config.yaml
num_attention_heads: 2
intermediate_size: 256
hidden_act: "tanh_gelu"
norm: "layernorm"
norm_eps: 1e-05
rope_theta: 1020.0
rope_fraction: 0.5
parallel_block: false
init_std_o: 0.0
init_std_down: 0.0
beta1: 0.95
warmup_steps: 0
schedule: "cos"
train_tokens: 143700000
Each number is 500 + 50 x the weight over its row's rms, rounded and kept within 0 to 999. Layers, rows and columns count from 0. Numbers have three digits each. The size before them is the row's rms in percent of the matrix's.

# layer 4 MLP down, 64x256, rms 0.152, rows 0-63, columns 192-255
096:587472533466478427520621502456501416546506567412557558466444392486461577563492470432447518503526583529501459510507515607530473559510529487431455452556537552492499505554538519337455525543523413
100:449545514574427477468549522487421516485544504457468470572502463498487466452546442502508573487522434514447437504456606549516435455555478528583550456513508574417569527482464519461465458540480547
094:443527502483428468570546491525455444485460435464440525522574548560566497457459551431582520514606574517504590439544447436494510413471510567488518419523492424449573435516499410479517536523551537
100:584493529411440554474390476458566484528466491544442525517431570552535537511407490552472552562489573493571502414583503546516454563418445437545566428398463511509422446480432471376472476477477543
103:420489467495516507556572495483444477481494472537487525586419495578493485461480516448497531521432531446407518486510504622505513530393529468448359497556483556488455443428514616543568475429471485
104:541584573479499468466470503548477468397442490402450450577463455534441563552520414500475566442445527465421490519455507552521512657505459446537545529511472424459504551486520548496573476570447600
096:488492567444477470433494465447494443521603465369514413516545544521450514561525472491543531480532587501565497501535518525457408426554512477468487570511491525499536537525534486551478351528511484
099:543438534491520504498448455550443498525492507563477457532525528601450500591486543555496571417430477491504476487482527435484533421543388512534471529651407487373509546453545449521587540521460420
102:363518479491405475470377442432491500549491503464455471478542597445449529491507510499481452606569466508494561478580531431564465569490402422421510512506470527553508404511551407597498491546466453
089:559529442468497394517496472381470515569514508440482484544536563512577499512593454533485579567594535471534522452479524523539568588498509433431507501526464496550562481598549507621384567470458519
098:512465510444445444525515509553509588539538453500378518521499479466478531486541567369509568531515532540456461544513399478499519602413588484550511529506407470530545514529572381482512510403607447
094:548525528496538510568577564584572473560481403445542526499514514494560543419542397488535478492463516447504504532446533545516514529411587525537478500508436450496514558526445601581561577473562515
101:430458506561429418560483513496402628395462545439477473514498539526558524442469546531430616522524393509445463551438510447476537523487457540452483566546453469504518522498493546546477558530396549
097:571520604529567508596442502504497440552513414474475501465499493461502473534457452429510503475601560555519513516599497438481463513507494464456565549445480478515422585481330449428476534510499489
093:448429439502454416547516520432476510454497605551604471465425527443507480409479536428550506422560457478465449585558436536503519458484434435467538508545667463475501415561561506606416539531502441
105:493516490482435514433496449496494480494526509540531453442430459581494514495576494451527561495396684505482568553545469608458503471465423468477595448470532486502635518492582550612439500546487487
108:630574430418493538524461465453511414496476423570568526517553525579490490618518517427513430494522615548439415546572477452514578533568465567522495526493567545548444509558585472672497497480467517
106:528432472501507502543537530469500438455440498547410528481489484505475484440479495509539480530451488471589454439503507588480530491497560560428439495502498548533467492448523541565539459541462459
094:502568510610472557454629498514588487519518399491461465433496541474590541478459571593468545520454419447557443416476552507490388455492460487518549637479524562612461505433580438617506458513577472
098:551510427473465531509490501463485499450432503493455491474528474457515481640651551533513435626595528457480465465443528376469643469525539508578566476461449489584426554510563432404421463529469454
095:494558499519557568442496496444573548499528486504562544528457507474486474487485545451450531459515519549583459472514552478509449446504476505414541600423546404569461500511520498371484551582549472
100:545543515462447492537485519473409475461482545629456464528487412339518511458492411531498531443458453431513474481510505510505520463487449561443501517459480512535509509620533492359498548521512498
102:518510488512473593499571535622461531571522434510550425561533503446475577516496503491470441381500494536513526502429521513545514543554493509518514524530463482620493538526409523460493546461598553
102:476495563473514459586423395490486511563441443532426437505559487528622444565471578509480450469500501512470579415514542586505448539524455540462485443499487507440520443440501531438508463466539565
092:482498458530599573416557493484463453508545515583491532467471494508464457435511503497464493512546478518399446426575559470502509438487533586504506599363518497516463492455486473386501460457536546
095:523496412561506514524491454562428645507496459474517496531471533530488535355546457558528562551444504590443527472457545431505601511530459472534500464471376515562545543508421489474568535519520458
101:463578526526534576379535516541553508553458467498542511557555549497582536474519525555567448435526435474418521517492508486568576578509479480497497469438540512375490433474510467460517469453529553
099:676440459483527473601534487523473496426432503422582463454504507396455528513494547545477420613535535544504528459564458509497572496588531505555368489539563489474458460537528523580382546504508376
104:512543516421576472543524491519456531483565553550541499524580480378489472439525453582514449607571504474523451633500500494434484519536516456526499422599554493425435514457409554491506551497517564
105:481481472516469459456439440499450587543508485519488607501536337556562511532465432525519476536423452451569545420491433445507396549469462444517508555621536437533510576577522476461495494445462520
101:432505608517550490477474588575471448540543483509508483495455465520489490498609474504556475424470447450547480562456514514450520580504516493466548512479537578585506482521465501515456441488404425
095:450508528537538519480501498497474464393508472415524599475624443433470484454487455567415532543484488487539512540521497507475500553524517472566424559538547482476406512471549487524555493445528469
103:546503438508449565524605417499461609533525512585484483494451510592465501418501487471553636438549444508605442517474498427589495528419494421575476466507517518521528497556446491538441483485528531
095:435501442487510494472541490577489496478480442503518423518499530445483425471577497460553478504486528482531536586369520531521522521543578567537533470554538505447576475445494472478522515613438468
101:531497432500499592508399529516456548602575550516528550532500501550609515574533480585541559534498402507489544577458534563499465531513495448474447464435502583541488555476382556565516519521524496
102:563444514366509420496494502446413482472575486532533528476525506543541458504510585505485454523559617457521541497528502472484525477508558565484473577518448519301527421507524587500460538517488514
100:411519486455442426446542495514491603426488518537562405443473552612534441458450516451440514542566498592543457535461498453504425486467489519431526423467516543567512477427574416542551534437483386
104:464480507510506551441472494474595457456541511435509460552469457490525507572473450524510597597479506458569477555612454477520530478463500527532550434419388503595508494524537483466518462508410571
096:517501445538540507528487501533496631464574483360518536503515514602440495511521492475470455487458578505535546484451469388488514568483364481511487500454440475537500496506424500417565462425568583
099:527515505431483535432502441456522438391533565531552504510450550408486475551612487470458425557480450497469546513525479507521491385538424465473525535526549514406484551529457472422439528573469559
102:386506500545490440391503499449504505488551439569602485558476560630491457433440514474472523460556485559558534541532484483507446568555505460480535466527539587458621473411538523477585481511492461
099:426412551517505542505569520454514476427523472481426426513497443542497496518450554457476478466481417458508656598431486529502435531579544516562522516518426406515544493478497449533532474447575515
103:501510536551540523548453547509461506413466520544551466523543464517550475518461512496389505481500512545439401477418449454537447437599519456530487474419462439603477396494495522580523528449496441
108:512484473502531487490474581518443484616432481474518521503489473464492453458529607464487495552523497553460552457564542518452501402395490538587481467444592464535552547501652462454495579430559522
097:543547483588486551579489566524637435468559485558502547527552567466496557520500501512549497436515499573516524494480577489465529545424495583550425571521399436512470535476482541605426461555461527
098:516450497599568456479482544542509534593449416537451545515596467552543489543518527417413525559459398624502513552494525554556493444511525508341539468434489554459486548523508524438497454488493534
101:572543507554411543470432510479564417503530493421520575434525503456495496508451487541508543398594468591442560373524463498601526504514534515559456475543474528427423514461452538418521549573531484
097:488592536361518585566663439503536439552573523494506489534454484567452499542495542520447525435490483537535457505534485591551524534440473455576455561543554598539492472523435554468442607471440477
101:491450497507449491564496529545361578492485474549531501554535514483487439463506550568545471495572426496540572437499551439495466383496560581560540489482427501462490451467478533468535636533510534
100:520456525555539420617432579510457463419429511484466567492511496451420519417503500575498470481496529445523473518537504531476546481537552528516474606507553491464448475570502437504559479463482505
101:482520507435482470415401489493496447517516582498462467518504471529431540511560500414485470492467511530482570513425569448534461477515519461567495446498543467526506510490466507481418518525463486
100:503495614525496508487460454501575525567446474558478521447512514488501474464541480487478438483568542488497517527520410373455573389586471523592474431578494586504529542463545480649564420518516499
109:485506435557509502425591549445571446434547485452497484442385511364525535472456472607561506352444399513484494459473359429583545535518510553444559464578616431453515537504439420533507462524577462
106:505468514529470516497500514490618382551408562514572506478472519542507505513507561525440454482439524531533433514552490554426546589637470427501444537546542455376530455501486519403540573429464486
097:474489404540489519509485462509572502532532583467481487463465467465426452538422403359488496600493522478524497509578370416480520463500505454466459485410490494501512397551528504491465541473560519
106:521508456520520532513545514515546506523527517501459515464433544425456470473462470537570495526493443549524517539454492493516437443524477452493504635576499543637460474415510468470579414418449505
106:605494530502483513533437479475607397600513490547516512438429504488486595459458566545556540490571598501519531433509526584414400472508429448546438503562539524566424466520405539452441456571501530
099:526520533486516488500369548480463475423541474482485479458512495419510577518418485456472487457359394397426451478514499555421486534401575527565545418508472442329458560522513482429555509487455551
103:507535465530617524507489424479530563441452610552444483485673576473408403552450482447525541496471423491536430492496497520499499574479537591424541576454495425460436509486486496529523539493566507
103:453459471536476576568611499519568598491559559446438515506595491449557494571523543470584494520474519475611563582497533538537473464428468500485558510385510493474472552560478578567444381462530513
101:493516514526490470537577531571599557485518581510540409450487455589479424493535547484508384539467547526449435448511566507464451494462572493547479446401562418589540460431495510467539434475545483
097:443557452481474550429439519541477524553566523523554576611468542436555540489508475489503541460472538463367472487525545496432485532487545529499518426553581567382594572588528520349494405549446471
101:454391512514517548429516463470527424571448508443564583437506412580541467514493502506499545446428634452526504480463494454478544486527575486411491522493515509472526529543419487661535548496431562
093:504558478461488393556537513556490501434467494505444576405480502469543501486413539581497385465572457523444427501522514522590595477509581494429436375574493475545454546452570556527501459519579402